{
  "rope_base": 1020.0,
  "init": "trunc",
  "init_std_o": 0.0431,
  "lr_mult_qkv": 0.7,
  "steps": 7102,
  "dataset": "wikipedia_en"
}
Each number is 128 + 32 x the weight over its row's rms, rounded and kept within 0 to 255. Layers, rows and columns count from 0. Numbers have three digits each. The size before them is the row's rms in percent of the matrix's.

# layer 4 attention key, 256x256, rms 0.0662, rows 52-63, columns 0-63
106:074097115127124202139100177141138104174160138177159181114071090143131152148145096091156126149115150138160143132126114112137115071107151183156136147116079092101148171061096168183095142151136085
103:123101107105111136104141161141104115169076201157128163137112172155192217163143169134063133133160139136157108097109134099128078070184181072181148087108109114179122154141119105063139053113146115
088:157153075105175115134160098174156110205098159096078078156093119126224091176163056138140142120104170123148136146111138180153176148116198109119152148160101113157130142144096140139101166087138044
111:134136139155141191116139126180127099156165110120130164106157155117173154102148093101156153129100168173129081104124163057164112128133155167116120175130096122127128135087105117155094123137187109
089:142152130123157127075160087159117136175168125126067135127134117160155080093143123035140138107092157135192087080100138099091161114077166140087127186170059090125122163100168116127045081080139138
094:154069127118142123169168128157103112121129151129130179126134110144147146155099132092122100147119141138203092091128203078152098131182172174076080151085096043138160097082114128150126077137133109
103:092142103118148091174164139132139116072152111120101154142150144103122077159097172117038089125163117127120110067115129181122125155148044078142104069191164148169122123131102131136151081074163133
121:104107165215138134106124161123105108135134144145100100170115095113163150114116045080197153136111148097113109087134168068171106112144138161152101115168163125160069140163161127131155065119166128
094:105117127148146064178066085119133085108114127104122082082131113077111154155130129175175102126126075103062112195129082165085102158145149126162187085210124177110090173152148077135132125173101145
099:164088132145134112095093163109106138132094187179153124091118120143077099124111125116154109111127176139136158121191135121125131114135089157108110186109098082105117122122151146068141168138148077
106:123114128043154141130070107150143081128128112128117123092029128104089136174119110150181188096125151128091156077084149123145167146156198106164107174125114156111130143125084154149112134165128029
093:106128167096138106129152102146121109139133094099141176103140095090187141116114105079110096152091102161116163082108193151101126140125102140068123094158226131120134137111078122070193161125137173
# layer 4 attention query, 256x256, rms 0.0682, rows 53-63, columns 0-63
112:177090122141034096120162086167140134096140142133145113113157102077149125146136068182159099123127066144220129118162164149098093143064153111127138121157081073138132150113101175100162122188175155
109:093123067141101084125163139074169174138144051128125140120200173165127113184120120086081157200165141112120144157093116117112143131139088111135137182172144146102142101070130165104092195098087101
088:193081033109173107104176169131122103129103101085054162174135086136119107127171085137111131096154063128150146119117087105161179100175143134124113152205094161154119088114132116138131141093212132
121:176102087108193126070128114092156168147124129100153106150120181087092123130135102121124136049134126138128140161095120139165161097096109107146122147186131183115146073137150099137131181143160117
095:155105058088198198095082183096150198132133122141120161145119190123089096111065147111137159130089149165144121156131140140127106120108081163105163161158220118160109098086145107165153131116132109
097:144170144169125075095113137060132151129101140158163115141133159127122098119100082123094110178128131178110102131175157161153220175104110153154109158103127143067166124105156101148127146191076120
105:195139145152085170184158120185101138144100130123114121169161103089087154109117149146175099104095115150108151126091173154066050129187194135130133122126085078117137140099125147071115081170166150
101:169181115128058106168131091082101125138104166186081076176160109141112124121163200124107075148148109118106190127175134184111112166159049092145131071110092099141125167126158113133102059158084148
106:123089122103152161158146138156132148117157152101158119124107138093155132151127115111144197133086141181143094089101126087061064149125140128143156131127116063202165131100113178136165166135198120
097:142130117105108119177162148135117112159077117136137119114166111183197210167145120110116191083126130128102154123158134153112096113141116110112096085129154159152074127081152100134177137148200135
123:080158149105166155143105143079116121101115144136108177108060128089146070157119125119130100059139119211151175132162100160130119118091119130096065115130112123180093110141128192098129251141144165
# layer 4 attention value, 256x256, rms 0.0619, rows 0-38, columns 0-63
089:117151064105113182169150124107112118109124155152088092163109116142144128148090098086130128146107110162114140120137160123137097112126092136150123125087119125140143144139105115158147140114145130
087:123112129103109113146145155132150150127131157181138138098111109122134073144090146187061121118150171138133121142175131191113189148166100064099133118123219102115080127138086147049136090193099155
094:129103124159141137112163113070123130107126078110166145123111083178130175095111090137132123129180145153030141138150083148120114109035127177101170152163116147075114109166192096176144136129147099
100:129129116153098112126157147102091146126137086080133082077161134081117128185139157125108134139119139164138077170147113148104087112145150172147125125112150187173108084149150098160150156215098170
105:127150159153095096092084131117152183092124061113151157140230073167091131164172121184101114146111130106180123122184137134110123110164100109131198179129190126129110165108122125167119126166090110
094:099127116149144159103149147171154104102149166140181143130072165133129101133156103179097095085082078126155132162135114112114130173126115068109133150173155115108157113141103086084153107177062121
098:151140112126117120156103151164109081087120155108145100189141095111112129148126138094134103139089139157118090122123172136134155127169100128083163131121082171123150122113113132092141111129103115
092:118156082104160108134096103118130166134123127170189156169190104093132169116141150112141112117157108111167068128209174116123139136124136141154136127132129086047121170097101108077099105076122148
089:155100140124133115159105150133108145101115120140142143077222129164137097158108136188106171141115174128098069132173095144119124116148119137090157109111202187123130138117121075121152144186132114
093:158158116110130079101048162129061121188094173096148043101123171089121135138138139142163127128102156142140059073090122127142142134157097116164193145106163121187112150109100139166178180131122136
091:120146145136130125095177141136124105115143064091132127162091158171099148048145099118140098145135125131020157149147148132091133113059103141149170117102100074089157146048174146191085092094122141
101:153157114135155089108072143092082137124154090117112110109122079121081132141126100122067172126123143146087058139174078136139110126116119107202161144155183132184139146165125122165065149117164136
093:142126133104064075113156124134082145124093156138129108190157126138170136097142128091151108102132135144091082131181107117134125117174119107073158121188137117112106094174175085121088126083145103
093:148119086132131097041103109166108134132126096152150111100089124102099081153132113136097149151104105121102106120085179137129190142148126151124076098077098113098156121093080089083114149181172120
100:139129142095122136105156150147075109099119161144166141143102119149164121110163147157204157129132087166106092150156123181135149135175103107131125065157117120147119126125102123142165108105087139
094:130166129196162136110125158149128121153112162094121127215126050155156148093124117111150121131133165156141107128101090074109087148101153203129198071157058152126101143119141136135094152050161094
097:143127167111162149097110138135117165119137133140168159122159076167117160120111137138111120132093073116140157114187097175100107153126106172133168203174186029089158111119164130148123101161110146
089:087122073118112128119125093123143195141184101208107155155117152111120139129175130128054093126136122129113124149144119098129150140125114104108101116137159109125095092066119090102116159163135137
093:184143134138111150102127085085114057138150169084155109153128097141107153122118141144073093133180170185079025123147108120096158152132119125100094153071070077096150100184161181146114170239133147
100:169109117105168125070069131157114087112129164147078234096130164174126151106147092094110116132155116147101125111144136155167102099101119098132156089091112128141133109114133103151092095127129164
101:134140101141166080082101142162083065159112151121111122164128213091118115131100143117199168165121127176202163151204115085112083128109105127169150142153102139153117109089184160131103114148129141
096:110122170084113175081111137146124160130151121186082188097152104123162114094136116086109122224109088123116100144166117115087130167104112148125075150138080094134145106101106211119114142101158151
089:158128164148103109145115133097133144138132145121080164120193134085101130225040106113107124141153145112120095144156112160116112123116125147117169163152136175105123118097179085152124124112157109
105:131139161156161061123117118106123157170088150075174106118183146216133141067095103121132088099143131163140072116116114120144102107157097127102190092128190123070117130131122088074102136183123110
087:120112141081161152085138103123188117147078108172174069140114120116141115132098152116159098178137168141089186114083146173128117168128087139114115167117118099105124194081075167130077106164064127
086:149128127112133076099174099142122124153075072132131089163138074149119120178142142143133138111128164120122161104164120175125104195137095090162127099081085091147114125091160139171142138231080184
089:100122121132161135117149130144100152170095113156086167128086159154128093132131151117139136180149140139119115125113109099136121130122128129163098085102126166171112112109087090141113111073185158
098:106142161159104111171137102141121079121128081080116076133089074216122080161140169155102115110155127126066107130124129087126101092171141168163183115094104165092097116128149115187166144199143121
095:135103116108080180189069118174117140127120132139103155137183211144139070180140166136139179130160109082113088113061113142148172154158113110146130100143124125157073139122107150114206197186167157
098:172152108097106114176099120163146168095131119112121081103188161156178142113145134093111119126108186150243118149156110090136139138147086190079175149162119088088088139191131116116079134121045136
103:135150094122174179121114163146143118098199008158131097141142118069090114116096145072180106122124117146118156097131181117119139143109086151093101161118074120141159081137129094156109141183193154
102:128126121138150110124142112112098099107146186142125119108143087180117144079051110087135153116103134169045124181112153096110106125101142093140126101190154135088171108130104068130132115118048088
100:179164181148133171076074182117149132162133119077173033127114106093119139147127118110097149091069139129186120110134158137136136156070087145089109153113150070099149118176123111126146141149199117
096:122137128150142110093104164121102108158151102106140132125076093107142119236092141079153141101137148144058189119184130125134107082112110076147147154162108121139147150158160041128057079085179160
088:151128163156156123164146123063145096115131101099150135134084113143104137155117090152141143089131137154053086103163122176140144114079100117097158119166078078081126114111172144124164190151118148
095:083150109151126143096136119144107113149087129167124191101093095156111123107122126142111091187117105095085089158151101131126078095146134135146125129145074118184109134058106176144158136095114126
111:145135153109129160118132107124133137139061141122131079131108109144140142131111111165140158157106157129143088143132105153169142136145135098126111131121142100089136155157059110094108123068188116
105:157157138105102115109126123134117186123183137147112120103187177151132128147072139110105143164116128150183105138189133100109115111125133094119205095180154144156117090150142173127134095130107091
102:115139148156162157142095127133105061156072173114156182188084054131139142123118132156167118164094104122046092099114107112133113107118139135135173126149065093149143135079164129145146119123142158
# layer 4 attention output (transposed), 256x256, rms 0.0844, rows 0-37, columns 0-63
096:193099119157065099187124111108118112120130100071152155122118149122083168173177130106149164140082096086115122105087174157126118138114119077177136086099107128173133157112069146127191138109113124
098:128187126100135171105112117075070130160087112136164118145150130102114073132148159114107145151112147158171094152176152160152128103053098131192187131103155141124147066104133111083133129114113146
102:105139101107135206154137081103108108129080087129108098051150094143139084174099115158115075141129136131084133133128165068134191117198193071148091140094113150183133136204089169176134140135178146
107:141155127133117119188094112140149136067068158145080119154108110128137192108064117194159121146128164126152147145116159113103142093106159128205094119167194141156137200122099168137157120118131115
104:123123120124100128117158170098121150139145129128163123155144101174076107165124084069092049121124153150144158124126099140118086173152149089160101107080126147134191123143130134052108157111133156
106:101134112190087104132135116132187097114130149126133157145145145148152146127179196129153145083113102089182154149120068150149155099174074134094166158162112134095139109144105084115079145182097101
109:155084099141082075170144118174110127183121125087139110125121108143127101115165097135095122151114136085105172178135096096083170181067185161153102117098084137070098182100147131067181167115137161
104:142157135128104191118126155089117123109068168104127113154137095120144106097105129124156113155172133094103144130090118119139143110093133087116162140096088119124118100127154094086139176149120184
098:136161122118094106142136171145112145132168134142071134095096103172076082122135133073128112161125100097061141160109087125144144082065122169120100077162156123171170047175145158109171129151152128
100:144105102145155182114114162125129176109123172116061133163133129135157106032097046179135113076180072120129098191133151139105179153064137196114140109118142118118165103112089114132098094135153131
105:136132100138148137164165070170123131123084140064159149137181125123127195134067136094140145111075077101156125197139089101182126087152126099085085147116092115147075206120142116084120137183185133
103:127095165149155100133130089063116138115093174114105213171128101179075140067161042194114050075193136091156131144106107111164156087108146131092054077174178165142089099137198105117110081115146154
097:166080115124194126140178111095142085128143117091073105060180098142125112088145092112109126118143130056107143107083104098135138097223163122155096114144182189117106127129222190182152118107135110
102:154126121116112185123047113153091144160123112130207137174165101108115086135123162097158187134100143153084086084132121151136132130115102136109147159102116098080173135093129080087103111145119124
106:145116050153163076102110149152138130121104137054107126152077124178070151088149173130139135136115153091153113115125179140178140157152089216093157143150172118135129124145128116115101132141148166
102:125131111138154183088138090072157136129142106108114165100155108125137100163117078181125114080192127098133170141153126075103148153063149117117144165122156134127113114133167150171133099097154104
096:123117053092078089119182148156173141091111153131050084107129134149100077180125091120119110053152127152123146150113125139123168189110165120156089161116145106141149151170188123083126194123159138
111:168129133103067111133085118132076159082114098124160137163145111148108122161122154102098153146147180172130103128144117138135133124085107150131139148107170107160142153111089130070080098091118104
102:083085167111078153148108141086072120140163113114126116117092151160092166128154110096139138115105153124107085143113165108100161135137163184139093071123155115090091145079072132095097169156199079
102:092135129145121083105195092127122120133129101146027127118184169132137124117115131142165109067180130150112163164105142063217120155148123123135099110093135180153100181127110182195159094130169105
101:155121093068132088101121147204157141146127175131103104136157157080130115156182112115128134075118179148145215134154120106064160122128134175125127129106098085105123107063097150064178066137118127
104:181144120144063130105112078058090157187086101081144130142207124106134130188143112088088152139165194174104126111073177112102168162073145135101144114126121138146077175109112115103142169078154133
107:123096121107177106139166113091106115146106075128075126097089140133103108134144047138084107184157212129148141153074111139096131105091163094179120118106138138144124165137141181181192172153094151
107:164140115091182152061101156097095165116103105120118131095107134146135106100083091155145126090147150091122054170132151096075156100121154112137116171021214140150173100157145200141132167139185137
092:116149089162095165165105108137091140115106123081177089106086118131112072167089185090099118182124072079165134110134161135163133127152105075104124170138056105157110126097098134064177126169192188
092:127081114119136160184143174144165160135137111134140164112118074141082147104126095129131107117116184098162183156186187102166045046085152140107091113133048151117141090086171154104113113081194174
096:112175131113160143198085108098133094161174125184153152110176101054137132160088121211168164101138177156147095108114143125129111110174102193143170158153139160070125098055060150136092085106112130
100:093130098123179129115104126093175153133131169123104132147104048114115077143105100190147072104108107087153134203125120087161102124095078097167163160104136128138105098141128141173095175108139119
107:114191112167123076115147110089089101140121155150135103171102147118159117163085115162141176169103121103097102149134165076176121105120128164157083119132106138170138139116104095094129117113130077
102:148126130111113159125148101107145125116147135186139105080115136111089140200193102128137048135079143158147188136174097111086135113128190107155153156089135149138160124119164168086179085047128124
101:166190145126025113112124060174150138155145166149146086153146076132174156117172145085127137111152170113104126101115157100101093162143145100106116098118095118158126177120103098099165158130103181
100:156192053113176109105138172121144126120146101117097158084130147112120147085122152108108132071106093141109147141099083180170186156154132163107155117178179139160157135145125145193148137106113127
112:100117131104142102125113112152141124134142168064149111137141094111114196143157103122155093096102112071147126188109103126138166127086114078120118115098111088085170115123172152111132150105089158
102:119112138110150160106067123165157129115148135122133147131067185143153090072104097198095129123154159068140038156109130138147109083130147131111101102152113127110118062137145140211127133171131168
103:154121094101148176116118158138182117136184140096077120093095083108110068106088072172097111089150118114128056178109121115114093128114183126107086116132114111215101069107170157165131162125164103
105:130123136123120095175155079159148142131120165128143132139208129112142110152067120109150135089167131124134132117156110108127138088167091177141142149102092107051078130101112091128060115124106110
106:084180104156131099211068157127125173159109147104063105112119126132122102107126125110171103104097086119111113149100048127213188089125053098123126141134136018093101111099133080106115141097103121
111:223121125053134098128150155124200100137169115122099112131121120142115108138088110105107102105145154170108168145190130135126087097158178169143137157092177176105124133158214163091081109117066167